Weights of a small GPT-style language model, trained from scratch on English Wikipedia.
Size: 13 layers, 7 heads of 64, MLP 1792 tanh GELU, vocabulary 8192, 35.5M parameters.
Architecture: LayerNorm before each block, biases.
Each number is 128 + 24 x the weight over its row's rms, rounded and kept within 0 to 255. Layers, rows and columns count from 0. Numbers have three digits each. The size before them is the row's rms in percent of the matrix's.

# layer 6 MLP up, 1792x448, rms 0.0411, rows 514-727, columns 192-255
110:105144129094147089116102156101084125150131114115112115152153159110144128130123104111127104170114082128114105151114105145155170145070152108162149136117143137102165163133116102144078128102130118
090:153090108128152090171095162124098156107173154095140153121126188082096126122140122104123136142135103151124095149126120133145128151134106089106105127129106126176108078127119146111078110139078113
101:085158095154133128151154093124133127121150164110113128155105082154183109073107138134162102102105135120122118074174172194090141144103138105137137155114132101146132104121104115116119150196148132
092:074125128160166174166157132131108140147103142158136116115146135177116112119151094132136151111144174163145110128149156135132140147148128083133106140158122121170132148140128099103159087129172123
092:102151094149090124153138120105102155136096120086081122129160137088108102133141126139126157118086080107104098103102115140125133108127147092147114114117128137158148148131154154119122151156133096
097:121085088149134161144155160120131089156158109114148110135135156120122122127166132123142115111151128133134090123074121143094164106110141086114129113113144140111111115124099124137144135143119099
094:182118135108088160132130098154127149130158148112137154138127130127126103159139134123108136156122076138126121155108146131145118146137178129120120096102117142114152117102100132138131155088174126
091:111144146103195153086178146118162134145126111112068125132114151139103139116136114160098131162123155129146145142130166121133127157137125158094148158183164136138134160143064138140113116145079110
104:143162159162127121099144120184158131107139121135158129156116136135113166176120133145130169139130137121105127170139147118179138116116145153105105124138140115087098107156097070126102154157139152
103:143143123111156138110149134049134159105146108094111178120098142125142101120157136132117160140121114125112114100168089113123140097117100110103100164136145186094135145166083155109126165102126110
101:121100164086131137110149137123096147159161068118163145111150121093128118087155162115097123117120148122134154158112139105130119119154112110142088156116100137127172098159106127123085159143181102
091:176138111136159107128133117160141127163144113127183121149118124102115120163108147106151150141126149129116123157125154104136143157161144147117129147147161156147129115114144112102134171157100131
092:176092166135104129124090132132158139145127069105116144125141116123181128120128104122120159100142095113150139131132147152132121112110117125162150125161133095121132120148143136150181160090171119
089:133112128129105138148141126184129134098134148125146123149095148115144135104112104097126114123101134138132087134159105135119135144126109115123121150090124113111128097147112156134110181100098141
092:113099090146078154119109123168091138099149115120123118134099097148143129134151075144121116137151176142135166124112122138115167127139144134158142137141121150093159142115125096102112130133119150
103:135103118193150090128122134116085127116084106119141172152142135099144107121138123151098093121109123128067125131158144113145105059129147167162162101107164119117197134159102124125148138137114130
108:129131064123082096102109122082134143131113125126120128111116119158132096156068131125105090150120153122122106125118136104114140099090116143116120122109129170135108131144111125163126096114082142
110:128126091145064134097084125144115150134133125094156103156116125130132169125106144128169090122090143142136153146180072136133128118111156136119121145106158076141112107117125148171146137155100129
105:182093071143139083130083143124072154138115136116123098118172134139110110144106119094111153147119088125123129151194152101158138136121121115184094065137151118141169123136106132155115166119127113
104:156129107187120119152116191107149073126122106111113148132125129154167087116076099144133099117085133119121155113092121113121156114126029096086153127145117125157096132087116166160124090147092126
093:135138103165112142108103173136141100087166113141134076160136111136133120152153113149113101129111128131158116136127145090125122110158115140079124110117130108142153142094116118074155180149125156
095:098110161165195106104090106150144139123115128152177118134110091147128160117102160161118126135096091117122175149148118176116161123106138135122110082110134109046133099160102131128159129117127106
118:095140119141127159171118081144119130160128165114144122115154133133135158129135177128139165163169147114112159170113129122142176153118068134150099131073103135142114131104139075096094135126091121
097:107142147127137121169065137116118150139138104111126127153141124117118130129158119106137094141099144175113131114111111133142092121171127148081153104172125137107126120150108158131165092153185129
099:102183081104114153158114154103126103149113119098171214146134164128085177125132119112083100104139139170143130133126114125129127104149111140126161141115145138163178155129158133107135163122121099
102:079128157131120124109134122113149151108139132121146192152130137117124093108092099147157119126107098104166118107147063130112152145123117106115150128150116157141117170161110107111085092137139135
095:101114160146116156092107093161114146112112167131142124117125147116158154123118094119130138129094106141137172103120186120173117109120143131116157092145112134076140120127116169128100130133128156
107:126093116127131148146155081140119115110110096109135118151125157137069109150099110144108152123148132127207133105134140157101116130150093097196133130096105151108099105130134106146135086128107117
097:122143149099131112104137164142133126149096162125164127115102104129099137117111143128141134116139133126071137134083160130095131111135098145112142189093098151170119109092135149151160110165128147
095:163145128121116175121128132085125110130168161124106170150076148112146096117110117115177151071048143122160176140124143175120139155147146093118132165131089134159133115150122127151141175175103116
104:123063123114104106123100121150158106087140129144120137139163128138160130142093129148083144203127167121135104148142126129164098115129140139130174106096147108124139141145126133066109127138109146
098:091154150136065144146112191129154138179156110126149132125154135149114153145106160134129081153117167118174109115104190118156110146118078118131104149124130145078148134131165128111120123100102133
101:119145100147152144099076126141132122133142112100140122146133180116110139135115107133137072126145136122140136076135161109148126135076130098099130140110177108090159146137092110115176167139132112
097:136131112124121161115122149157116105096152116141107123131116126099157139082130104135140126135131156158103166162129119100160114171182101122136135144111157116101164099129139125159131116176139122
096:110139137203127115101118173124084065050128110164176115111136132152121167144122113123184117131127119128145135087142128114101124114139124096152182118125104105134126147144100128112132120145117167
097:139114108150119125098143104159190126115134127107146129076142139109113102140151142121090134114166093113173130110141144144120115135109085130120160114157175144116092153090160158120139142137148133
099:113129137153097149148130108165141116163132153143122086154142097109134174148122105099111122142140111105142071154124158144146139176144116132123174140108148154148149112087118123166128102110130095
104:155152117084148133117105116151117162142107127115138127133151143124112093099122130150116120155119144135072097109103107143130155165120118138140087083110123153146142121122170138124134120176112098
098:190125109100142106115149133149161159107118128162146144127126155135144165100203142117150106120109162150134113119155096122126088163135112101125181130142153089134168150119114154080121091082102134
105:086132121145121114203153123135154123157157120129130174121142177131103144121125104118132130097125095133128124132116140109123108124159130148150113147166140148148152152105107186123143157116124149
095:124109155156143112118159155127108141152160127135086087154155150142124138139138070156126139083130106129127133098122077089128150180137147144140154117103128101107110115153147125150142150107151142
092:099099116121151147168117139135135145088126194080166103182147129148154131111133158165112158090106167159139130131107117148089160187146131105114108104095104137180124139158139148110111115134108096
113:130131111140102103119133145121162154139126161103140142152108138131114141148153147094086120123121120108099164185138125158147153115144092115100100148144131111150097129110129150090121142126099132
098:134158128132154157124143144121140121116162141124116131118117100134192146105144130122133146102117079134135154104150155141100130135108103177105167116097120120102114074144125162133115117126152104
101:104094117130141130122114149146141097104126159107108119134143139169102129132083137137114143091160149129059089153140144121102126152163155109132098106075114124173095158104163114146131115111138127
105:100134127152181106127095147161133144090123103114125134096158138149082098135148117149124148125137108120112155130114096142116128152171097093157101115105121115140131119140155098148105129146163178
103:159140114135117143151109156087126135108119113178110113137155126168156121151184107160123097142105134142130135116127136135138118133108140105140103129130127128110155139152145092147156162121154152
096:165113129155135151106148108162082076162152109120098134149086136114049181100143145154119122146117099161142115157138134148148114126138105107134165162162136116160135103149130156089147137154126136
097:132135150121150119123095115121106136129126148122161154136145149110089122106114116140141149125128133121113108148118174098119085131115155103154128175111133138174064130166147105113112145129110143
088:147143171119140146136157146153143143105130155058159125084109115146099111160169124124155120161091140092113112122144145115102122156118098128121101130093090160134136131161148096118171151142119137
099:098150147182117110152101106166108130132115148132120123091110115147114146149145150116118180120113096127121122089080114096164102131130116129152118120145107127145139163148152104150124161122159129
105:131129137119110092147101135118107107112119083111172084133123099106145100143150137122124117135098085121092174116145161143116130120069122134091124191161129130160152085118165160130151155169132121
100:151134158148123090154140108073162116145135112119122152118133124132101131114161079121144125084127111087121149160097109149127171134122160136184157113112129144144092146146140160143114118114153116
095:102083130141128124110133140130139127171137121131118146151144089175082110141095124152138136119120186141087164099083129166125122146140104136147173172126171114097078120122119133114112142122129122
094:107160084125144071137102114141127111157146094160118156147091145123096153163154110128120128176125124116103121112109114119093154087132153093121177116124098090161105151145089132098126115202118145
102:161132113166095119161113169139119134114138116133133072089143155104129123111112115135077167100093150147145152122082141144124129114091115114129094117084131184112116168116132162172182113140091134
096:097087155130112126118151169164128109105109122073108105071108157146161121116133107131129116149112097148111106125099120133152171151106156121116155090129130102114109137122109119141129149171084145
105:121122155141112162110117124113095117171133082123111147173118135134116141101138109102126105109130128140143177148119106130123130126135152131108114124139121170137137171120134141134137114116088148
105:088100122145131147149157116103116114142140170146129076108146155134130119070111117142153135162133148165098168090110105132123125130131127147102171172118113098118113121119150095120086101113115114
097:135152102141140113114137093113080092150124103119099078154129152176140152153170124095106127162144094120103144090155094112124131111102101081108123104117117132133111130129095142108130156168170125
103:105137093148121167127135121164119165123172120166149145128121119134099147111150132112143123141131127135129131101143090097121148160129098191114110107107141095106147162109100120134104164106164118
104:120135126138125116126142151148142107116107108078159135119138123120137104143151175143100146117158141128124100122119102160108140147147091107109129138152156118159175113161103128106153156145158117
095:117093099100133122090111130113163128097083113149143154120093135115140173140088111154160123102162136110101105179114144124106125139113135152121146126121128141174111099114133154114105158133142095
102:133122157125096077113160135163114107148145147131155103168155184120126168105152106093157112111115140170200153108125098132113172159078115086115114138111140140163139132104123163153128183120113089
097:198128136106119159143145106119110129119138123178137179156142104162099139143119160157165104123133139118095125094095131146138126136120072137132155110082093147115165148089159153135128094128117138
094:149115103144144156161153171179165187167147126171133149133153153155095081176102128103155164133099120126120140107092134188082158113165057120114134144119110125118150127137108172083135136154116161
103:169109102114098141103106152102054125105127138142142145140118148078107117129158102126085124146139110132112094107139147121126122138098118140148112074124126120100154122156104144114158152109140127
095:148073109174163158166130135123152144141170118123114168164145141097141142120121178145064159082165086143110118113167137101144105157090096132146129135130143124134165141076136109113145143088189090
102:139114121130142160117082119125095072127113094114123118131126124139112122134098168084129143099104121174130154139181126099147127098115137122132134123113148116148122096142135144130092110121170158
114:092096115149094133136137151128151133127108140150116152111130162107153111100130130150096143206177145106130153130118131143137076136121194123083101113136131122079128139175133115133116128138126150
099:113127114123107130168102112147119161117142199125136132158130094139127093164152123132101079111123139136158140131162149101167166144128131121145137154122139130102162150141131140118099157153117120
090:138123135146113127129138130140082126129104158126128126146127123172136161119124129146155112083149110114109128136105174143087101128169141156152124085139097130132105133127137148115141136123119094
109:125147120122179135152128061101134142140107113137146139156139127154131126098160118128112116129156149113091117134129142162123096089133099120150096123120127147140127185106140177118092143132138117
100:121097139131162109128127164139113088109140111105141114179148161149097130100160148122166127118135122156160148142133104133109105138174118138145142172183138152120121145171157111121113144090150161
094:108116120150119110148137153139149103129143143177138115130169124155102117156194117149102135115112157157105107127119109140146114105132157163159146118108157143149156144120168093124132077103125155
106:145094146136101158131106172100086090093118130124109093151115157127082098134086109172134146158153130136107140134138132149097115137100086104124111137145117147143119082131111123155142115107121103
097:137140134137140108082097100123123132116158144131120115125109104099108118139094138127117142114142187134088114096145098088105075154151117151166131111089092118111118122113077159132133111135102128
101:128103100102178079123082096146106117126088103128122107123114107125150128119131126147110143168121112126178141080136102139097176124118123131139162124127143106125149156138114123113129124145129083
093:106129113119117154117157151157097127098160131114118138180180130149110138154128110113125154096139088154148111136137150106097145143141137127111105123138139123083085182121106124119115147118143110
098:144133105131156148157102133122094119092112133124106130131114157125139137208127109109145136121144087102144147147108121157108105151111129139139118138131111109123118164125141096116166122131109132
093:165136116132098138119185131162137095132155140160136130147140142097100141125152085135144125119156104132130161145144166123118177106137105111157170133086170138135084167152085174123120117110107166
152:130122068155120142097093122150132112075154120163159142178157168138127135139103118132117115156132125136132125103090118106132128129139054100167134130153105073105127131146125121142109137141161137
092:143119101136128089153118103113088120114143146138165102151107096133089114133139137120110153132159099131139137154155124165090142116126104174101159152145126127158118135135165161143108149146121136
098:133146140120141116158116149112135138137118123153124096138145129120101140142109156100052135106127113129138190093155110179136155070120120157145134149134122127158160143162146107140119133073114139
099:115100135149142121120152139096094101130129160088127146098132157116124102084108136126123114105138111127147112141127099116125102145107123139150096118074111128134096145142117115109134116114108078
104:068114127149158109128146135118145081160103113136147145105067139173126116121144123146132105130165132145140085119190109129158134138101154101101151122111134141143135173180111123094111164084141129
098:136165140128151139135124100152091122130103109169128141110147138188084117112138163124133132142117145113137110120186144105121140109116127141100112110152127107109158137115147108131144111129120141
093:120126141144153156125120119066115105105090085128113139160147107129173111141145147141127094117137161144111147075147158157112139109093154130132119150129088139101117156118102113061131110108129114
090:140153131116154133125149110105108120139101097170099087113101159102129110126105136115139118141168157100115101102112131133105097112154143115137152138150085133142109141153165136129097169140121124
105:141118116121146136104128120099151142109148084071137153157138102150147128079134103141192142151145136141135127075127129124135148151128122136088137126155193116123148126127133193134133104108130128
094:120158182149128128157132164112151072133125156164082167116124146118086185110109169149119126107110120130167140137140112121108130117081124102092152133167112080146130125136170161123110132120097086
094:126121106149129130123119151158143109101142130099118117142132115114114089126116120114135123160106185123142090168120132122098088139113164157128116130107128099143085080116144159145109140195146150
091:111140096137129136125101114119099141108161159131103104141149142131141110127149129107102104122088132134162128124150124153133148127121073126125167144141088082146114149152163139129114145116143163
105:122125133158115131092100104098123124118131133142066167146128136119134144142162131120135102134117136112135066094118107174106172153132133142115156138191196115127138107176162141159140121080138142
096:156142133130145125132092091100100145110119110106131129101149146104143119135141119145117128144155148169133163120104140126123119109083092092107133115166137088162110147114127119116137117127106117
099:148111169091104128176124152151104136095111103092178087158148101096109089108142131121142144123118125130183162153135175103113087119174086136125122133105163114159115109076155099132097139084163113
108:141151122133115127086119134113184065127131086129153161104109116151152071155137103176133143135135063120097174115150106101122155112134141121130129160104134135102170134136168129150096166124147121
094:151150125113088143083119113093127084136119148130103129102115118132102139091086083138143134079156133099099120150115122157115123145138088153105148090154186131081137147120108107148124142119125156
094:125138165081180089137132151117143132120109124138153094105158125097101117128101110153124162155113132142077174091093093168105141129125161090119134155089166139141144138119156126127128097137133092
097:125115147149122155124112116120132112131137131125117137134128125167102139101142144082131136097108115128113136142155118147141112106139144122176134104134095120138106132097084145181104106124102129
094:116140155110142178131149114101129135090141126114075157087128132140121188133202149142111092131071101126111114124143157116147137167097115111102149132099101150086156139143122131132126141158113140
104:157127127124155129188109108107120116125085164123119105122127109167075133125137137121123131140161133114090147076142130149097109149082113122133174151138109163125114148133136106107079096116144142
107:073135104085162151148102123097148112133112121105120129121144123168127127128123094106150112105122144131089149154130088138114077153144141098118169118145135149129147167141126124138114140144144130
099:134090151142111120099114165088094166174083125102140110153181147129103085153117169146160103146135146097124131121139190107145136104119105172137108151162089085130174106113105121187126110132116135
103:151150138101158159124101133152113140151151072119140074158130121106182127139105099132085142122111145145123124151148106126148140119091125098154119129159114104119139171149133145141147109126165167
096:152111138129119135136101127122107076134158132097123111160144118101139118113125098127123122139143145097134157142139107127145147120104177146125141139128143130121127169163081109147129133140105159
101:104135111145118152152098162127138114139142159080153145098130142123105109119170137104140121115099144109120127137146163128101155072120122122163108122125139123146127121190121112133109120148169137
105:139101103120140166128102106109140116103106105133121120148152163090141090099126189126139140103077149087093091200114137128104093115185144115135083143138095154174101134102127136136119111128155169
102:128126085129110128149128110118148133116135106137127155150086120133127106072105108102172125102109113133123148113108103101132111114116135099140080105086141156144126142143140144133120121134111146
100:134085103129105134142136114137080113136077149142110114103131137141073127109116096086137162098110118163132150147148131060129132140138122115108110090154124118111123127083163137088139112137109110
095:122166108139130127182144112119112118133098159134114154116142127152166157191136118133093078110109135131135090150150098118147089114122131113119091137085132142128153132126129065133136169156133149
102:113106096116111093138146125095115136114110137121135105149088115153147128150130097142084097113126125115113180115092140101145122162115143108108121142097074123143139073130139075149123128165119089
095:132125154111116096136140102136166095120143109174106122163119134169111147110175139125132135114173111123122156155126125136160113117088127136177117142106151094091138115124118158125154164119131105
106:140115137095141103149155118121149127105150122145133113140113148105146096117123142126127151124099159110134147103136170144108084132148129143145169140127167134132147149109131082163092092125114117
105:166121128129133109135126120152123145186123115183184120134170112155146097112135151153087135110149140132144108120141089123155114145115147093160123130138112120164104178135125120145143105140092158
107:116122103127113088132141143106115168104134128119122151137139096118132091161154151126171100114094167126122131151121062122120125119111139169102108125128103102119136128150133166148107164134100116
089:106109128140087145110104152121090116151131124155128145071169162173125127104165125111108162127122147130122135135099148117158100111148148146119165188169144087133141108135189134144130104115125102
098:165154129165117166118133129137137130123136170104099122140165133115119127143121131159168139111135111119111118114135104116126121159094120173185135115102138185118130135119122103148104088115110124
101:105162154121142098116132154149166140158153127113066151091124138116143127115115141123165129131142125127078136119128163107124098163150137141117143137154108116113120132108102133106104126125116151
097:134147143117134112147107098164133161161139100126125092123125146129086113133178086139143158069126146113174133138118120121129133135082155144130091108092180125103149121090155079126156130110122101
096:138107102142121104092143140126138131154157124149145142115172130159105115124153093158135156137114136112115185127129160086127113175117175151098148091138106172164139129127119116128120146143086132
102:152110110168163126148121154140102129157128140184139076143117134150124153138114111166137134110100159129150128145126142108163145123117108130094108082105119113131153146137123127113124113177132141
096:136110105134112123135150129104116149135175103081170191103122149066143111079105107126103144149155110122091108146150113129116140111159129099078119180081168099134152103157146147150162124129136172
103:144127109152144141141117119147126141130105135142131151091125110128111147118056155135131149168083138127136088159093107092113119202123113137106141140147065133108106165147115103104098138156112138
108:132130117129106112116161107103095173136126105133142118176094123101102132168120111094142171178096129124139141128100113123101089126126133151099158136172126128135168130113112142151163136151121166
096:188114177160121113133120131111135141164143168099107114089145139132152171100097069127097122183118163149118117095153126137136151070104151150134132106140121133146128118144139132120137154112100141
096:111119113143143114109129123098106119132141138105115094145164125136090138142140113139129097148120157120114132134135127145135150095139139167111100156153179133143102126152121102091067135140156108
097:133117076113157172127126149103130095176115131113117093167107114159128108163141126156134125130116135080163114079130134124081160095111138146087112111151135129181159107144149147095105151147121145
098:123143128105111126166097145129144097121116133143161128123112093123127100166159115127143145119134096118098160150098119116075112076125184137072107123131155176143175115146142094094084118150121128
115:122111126116166112165108130158131101153134140157150137142145142107132116146137153096159124129133159139088054138131170164168151121065112130085110144131113108122142108121137107168107116123107123
098:118171143126150134116122132119112157104131141124105145131145129186103159121114113136086179122141151141113134100135150146170144145134104153162148145079120181156108098149116173092132191161084134
098:150143128165126188147111148108145151133110107123102115141120113134145095098104107094174106114135157126134170154115131099072122150098133087155115155148113116132163130148182168121123091105135139
088:121125121119106072120176133084145084116132155097167113140111109136099107160108119182161117130141130119138126137118147160139061109130114138109151121144118135118171110177145168153124151141105104
106:132141126118091109137130143127149177146121168149136103134114126155144117107161138139172152114133165170149122137142142144078127108121131119158162126152120157125177116117154129099133164146158132
099:110142112145093100143135174115122140138127108092121146138132140139103101144149166115102141143127069166110124104158121128107148109121149108141129087125117155151135127128198178160109101111095144
102:105152119117128122134135130110152145120118103113121111123124146101123141120129146121130175123165151097105108137094167146087125145101175109169123088148132088136071119136131145109164136136145118
097:133165145123178172090155139109134072122140145123126111118133155150135112124156126116167150071151124117162175099122145107143124117115135122155140129135114117119109144138105096154143133113109130
102:109114110118153123130102122097127156118096125128104122116121118091100134150150206145114138094119179151159151131116119103116084144131144156123116154136167104145155126090140158151134104152126077
086:161111129122103101130129120114136155095131154111146105138164149130154118147155119143166125105114131160146155115128081131100133120144127102112114126138150100155212145148107144145086130105082126
092:164140100120132134111133069136101127144117080124138133129154093154138154105103097150154171188123142154103114140130155107143105147167142147158115130171138131146124120108142160100088137105177147
112:127125133118157130131144091112155120162139183097107157142115169138109137132124123132159147133119106140147119144139111165126141102101173128116094123133108146085160141147139154131109090152189124
104:127146123175066086127112110131109116119117158117188125142116138081121118168109117152071124109159126148129139112120146097086136145100135127157102111133119110163090154107107133115128147166111118
110:134069149145086160132111119137129082121141131090113122121091132133148142118128132127083125155176116144149139147140132142142112105119121110110157171127159151133133125089148136140127114084124099
105:125109093115106140114132140145150110086142115132103115096134098139119137126106131158128095122160109120122147139135115105100077170120176129131154080132111120124113183132152146137103130121135160
100:173128087143118087138110101141155055128124143138086130089104150111133118104108122088077157170148122147123152142121130166122087104099141147100125131073146103137118122103135149133102072140155122
093:128117090172132108124118122100135124150140134123143114163117091108124173137153138148133159121134109080125063161086146153095114124166149133146119136168087109126134134130134158148169136151138125
101:113109153141121111178096165105140120148146100133125146165152151180112138127134101120126125143134124149052134149132142084147132136111110144103127146136110126119117177125124142164134097154117139
092:096163154118156156085066107108134088155135139144139099107153141084126128108174131132095108116084133098118121117172160082116118182140158105124136106137118131152125103142170151126137093152170147
100:071087131123132113138159120120114091068133154102132170104132106157127137122118147104106118128136137093082142113109075080104141133166109170181114129137133182112155136120111131090151178120123153
134:133155131146161118125129100157117131106127141075122127082163123118132157109138098120113148114148118090137103120118136136152141120097149160112129103111100129155115154091128145126116174136115152
097:093120096118123202108129080125088133134110157105093133115137084163116091106160173140102108114136175106124138087148148126158145112140085101155129105124143109130171136119078103157139126086131146
094:156128147137138117096133125137126151098059143130166138120140138162158096107138073146171116098134161132142158174138142168082152141087129125099097162146098167120139130117134113124120131127138173
093:164164122085100102116158140159156095117184122111134139065123143150127092155160100130157120126119132131148077166141111116116119137155168155143135138128086143167180118097095101137143138141161126
089:116148114153160126138096129070135132095129100123140152161125151147174163142143131154167133132128099119150139082112137135131127115128138133113102122148120126101091128160175153125130125144128112
102:139110123148094088105147157122146129089117075116091128134116086094098108148133128132143145189133160101155069132099120152087134124110131113093114125134138153103137148136138126170096128121122141
114:109154137087142113083116108122149125168158118138208094106092089134118148122144148115125156156153122146130111133094103162125155108116131125136130138135154149130139115169114071149118114120113126
101:107130082173103116142135152120101139142108118112099100101154128166137092170111122126124104138116141139097135114095100141114095084149123127114140137132112122184157136172142142153151138151152165
105:112108110159153106146104130136146117160128108141111108173151128106120135126132098092165140109115128120109099113095118126125083088080128137123118131156130141141121165181100155132154113109131114
100:107084119114128167101093100144104155140103126145107102126178123080116068134102123139133136120104134119133131157124150150133129129097154100094105110098159174139133160119146133150114129133116105
101:118127177123125147156134146140125125114091125152078139149137146145161134109115121108158140122141157156162115094136159108139141189119146101121159129108073118096115126158105151127114092114130098
104:111126115143103143140115164136108113149132163118117142151058108153127139121141152148120129143163163109122145105138145134107154105162104096149133168104159137121116110169121130114125155165095152
099:136088132092125197111120139147179092127100157091142104121106119138147140116121113119149156123107144152159108105155140136103128102079143099118128161149153150142131138112172166122110152129102137
104:098144134138128120145139136108116117139134101088082159074119136139139138097156126129146094130158122158164151114086100125139102156105168109126129138113128161140143131083151137108147147139145172
094:129162122134099100187138087111132173126162143119160115120083137124089120135122067083099144133178111149124096139087135096158111124153074118112079117144144092135166132127096139125160147130117153
098:141144164138156124145123109152121097106135118114103121127110153166144123138153097163116115136072120142146170114112122167146103150119131126119125131109131110202141139131151082150110126135128121
107:179134129127098118085109127142133134097059132089128129149138139129123142132150138104128130125134138126130130142096142131144138113116138095082126128149127123133172139146112131118117141150086113
107:144156138128139094111129101141114131123160131118132124124160138112124152110107145136118157128104128120133151130133092111092163094116118105109085101124157162130151148108134140146138122173130140
107:102143110091096157163130092140110099156131144084101132089151105130152115116157131161137123116127124143142113106114126122095105113156098126122147090115157124136119173097108129101169114156155126
093:126122152121144094186070167145139129151122176137150112113129128121109156147103126116141138117117137158104128120134134113154108154114102130141119086138089109178148085159122153152091156120164157
105:115106113128147137123137136111136119150135128133132115112130124059091132138193156106183148137115114121135136135151116116113143152113120135120072168186155164145158093101101077121160137156129098
104:123129135116130154145118116148050174096135117079123151142139103142111111133146101122169077108078154097127132134097080161162127143077178104138128151109105143119115124126088125112143142128133120
095:147183151107147136155088096112099103143181138151120100109175115130113162153115083161106150085113120146097153168091114173146132116143120133130121170149126153138094095122120111143157137150140088
101:134103113128097127151169123149117149141063138155139138129137111151124104120124145127168149142109152120135135110107124167068139145115127060156131132100165129149134160110158135111141162163080149
098:113121123111157103096159110165151130121077123113167127124130111143103158135120144112119073084130164170114166123107086120141130153106164099094137118161112139127126130114088121142143118116122124
099:112150171126135102103128142120132152114080109126107112123089134139118123132154162128154176171130124153116142149109150100077149135133132140122122141141129159094103154144119142126151136153138102
098:151088123148160126121144134091111100095131112130122084143177122100131119140128116126143157072114120117126108091165126082128126156145106127134102142083095105134101154135154161145090105158106141
094:134081149145163165049108172122141159152101108149143143126144116111157111145125107130135130166123155135124161118120075092099116115133117151131136134113122129122123155145107139130113150139125152
102:120140148135130131153124125110122147129129174168162143124099101110070143082151192124114180113170125146119128117180150132099130133124162098135068149122156087137126137137160124180132149089131112
106:147153095106164148131129152139104131124100149142166139133105088138095121112145108133125137100145173130138128136137153125104157191163042116135133141129119129146161122129112114147113147119125128
093:155136140105151096117118147145157156156093195136100163163142166122114110159113099137158085142083127124124141128104113140119131167075154119126111149112133106136165165135175130139131153141110110
093:182123132115072171134075073116162115119113156099144117116101098109097148127154168169127159081129117160149085165133136128168119133115120124129073162149095129094134107146061124119137139113155112
097:159140128122128125109151138119091103132132151195123094149093161163151090097138133169109142158106114081151120153143122093122143128140093102129138144130150137102129162114148142156083132118100088
097:105153110107133140126129130109100127075126125131087120154141149120124110098121102131132145143133129127122174121134147138119097083167107111107112191147103093150155097105108095140127161110154157
106:139120144114115168129097104131084111130124076113147122138131125155134117145146109146106157166131105170104128127120089143152118091102141129190153119120165127148161116125114089115132098112151121
104:080101109160124136057161108093109129141165137130139155122166128142128108149147150110105126126120119095175107125146129143124147146101097143114093087137127165139115141112154140131129114111143138
101:141122116143116115152119160163075089097142113143189113139125116143115149110140061140154102135119150138151148128125114116131127137152147158162113136104111120118102126156142126123167135102148145
102:103154148183081118107126139092138148136155118126128097109139169168125112143147127124141058142112189167112121128155091144128133139137137106117143127117114146127121133134129171150156121120100080
103:102090145136095103108129112109124100124107107111118125148120132157144117135126103134168109150115159108109120130101122126145133131120124126124130151104145136130086144128105118151121137146141156
100:161128166196122156117148131133139130156093139118135143129146120120175136100127131119164129142090138133115145136175143175136089127146126131109104129134153143124126125143131146143102140133133075
099:105096107157110146135115074104104140139140187106099149153131108124103084125106112105133161139134130113081143119155147100143160108139109104141131149135045137142133126116078150151119134129109111
099:144169146121145122190138157153127103107143128181136105152114159120127128141096107142101162130168076154135140122150103124088110113112121095128116118176177131110140101151155172156154086124114111
093:117161115088053113139123126136146088112154109129111161109136135152152115135122126146120143136148124113168119121137132126115145106112147122135115093140149157084146149116119126158074090121128146
111:138146137140087083109117134132141140116119157197119098112173200124130115119091159093175127138121151116142136143170122157126129126114150110157103086134123138119148134135115149141114159138180171
094:106115147130101140084131114138093136146140134140120129107156132096126125147113078124127162156148164125154123094150123108093133137160164143095129132141115146106130121153112102133152129125147120
098:123174124160125132128142134119113151132136119119096135118163080117145120166157159127149158090101132110148136174102096112095102140144097127133125131143086187129132126164144133134140141072136125
102:139114121134132131089100109119114130118147073153113091148135124161140072131071129134119089160133081101187160168139121089160145109105083116140165136118171120117111119135162140144116136139151137
108:156113134156132110106091128129130111102128142149124121165168097147138092112088148131135119094158134119094140149097153140099123115113127163149145135140084156094122130152119139107127119119070151
101:139082172096132130117128140104099129145164097136071116134113179128143117099148100122128123100085133115116149122077109143111108133137132158159138179100143148133138144158151127173134128110182153
121:113119115121094084143140142113114128098122090161148153101117099116093130104122115144077135084162126119123130114155131167095116119144156143147148114133144109158072130155155151110147115155138141
095:100149141127157151161102177110149126179142117143096083169126158104095128150177138142104135163133130128098115124122134072174126122144095115074149097152100116131140124119106151135104130116131150
096:137105140119114103154107104118149131125116118101119122138134164139183152132127090150117137117136116134168168121130144168114101139158132122122166132120085187117136094118144141092085145138170145
099:119124112103114098152129145120140181138081145152121161095145112127079112114166118134145085133108139124166111131141163146140107124112126154167147086168141096103131175115107128156148157121139133
113:150147112103143160154123142157137157152164120196128158119088160137129096104106081149130118149103102155142116149158135137093126136143140112158126090136130160100148134129091106111096160145149166
101:101169151128172107101137120125144145099145138111151143154161140129160133112139153096133136100083142114150157095116094130131146094159120143094113117120134127114127137090149090114135150090103143
095:119101123118119174126144115122114146116126146085136138142138125102150096085159109140156178095148123140111154124108111144135137134186126161147123107121122123127145132149145115130173125128091114
104:150121192094162129141114104063126109098128110148132147100178139099104136136150159104110119138133141129138114126058114161154120117097138121120156116132128109101106099095149091181104122116128115
108:162114062134134156134139121108152130143122107113108152145130132090102123148126084119143142092131157109124117123092120122168109123123126133137145083128116150109145131129085177128109138120104164
105:126114119074147101111119121062122128134081126133072138132153198094092099127135159127132104142107138112108109149150133136117124135128125129118086112180127164123154126138133147121168132157121126
088:114123097166103154165123124105106138114134123138097139137134087133100191160150134105130145109075139152161088130191111082150155158129122072095124095103127093125125153115146135198140137165095113
098:153094159116118104125106093122129109144088125158113114073168175107145143138096112120149117142143124122129135101182142169183059142223135089127154138169157144135128180151132124145094102136187149
097:140097126138131098115159145132155185156129112128106121089145161118140119101112097224096138111099143108135139134160144135117142128142137128132114148145119129118125134138109114160135124116163117
105:120132128157107106160140127100175143103129113131126136128121127115162104117127164134089135158174157113080132122146145167139147101157156131132104153139136122155162159152106146132145124139117087
108:105154136112182110127113098075084126137128123090150145141085164152106136104142153119129174112132102166162115126079093134117132135141127134110106125124106166080115111171146155138110105089125118
096:189169100170144147111110122108099163150133127098160131161135103103151149108125108089129112117176166148113131124134141134188126107164118149179142168137126146154139176125114173123138119101189136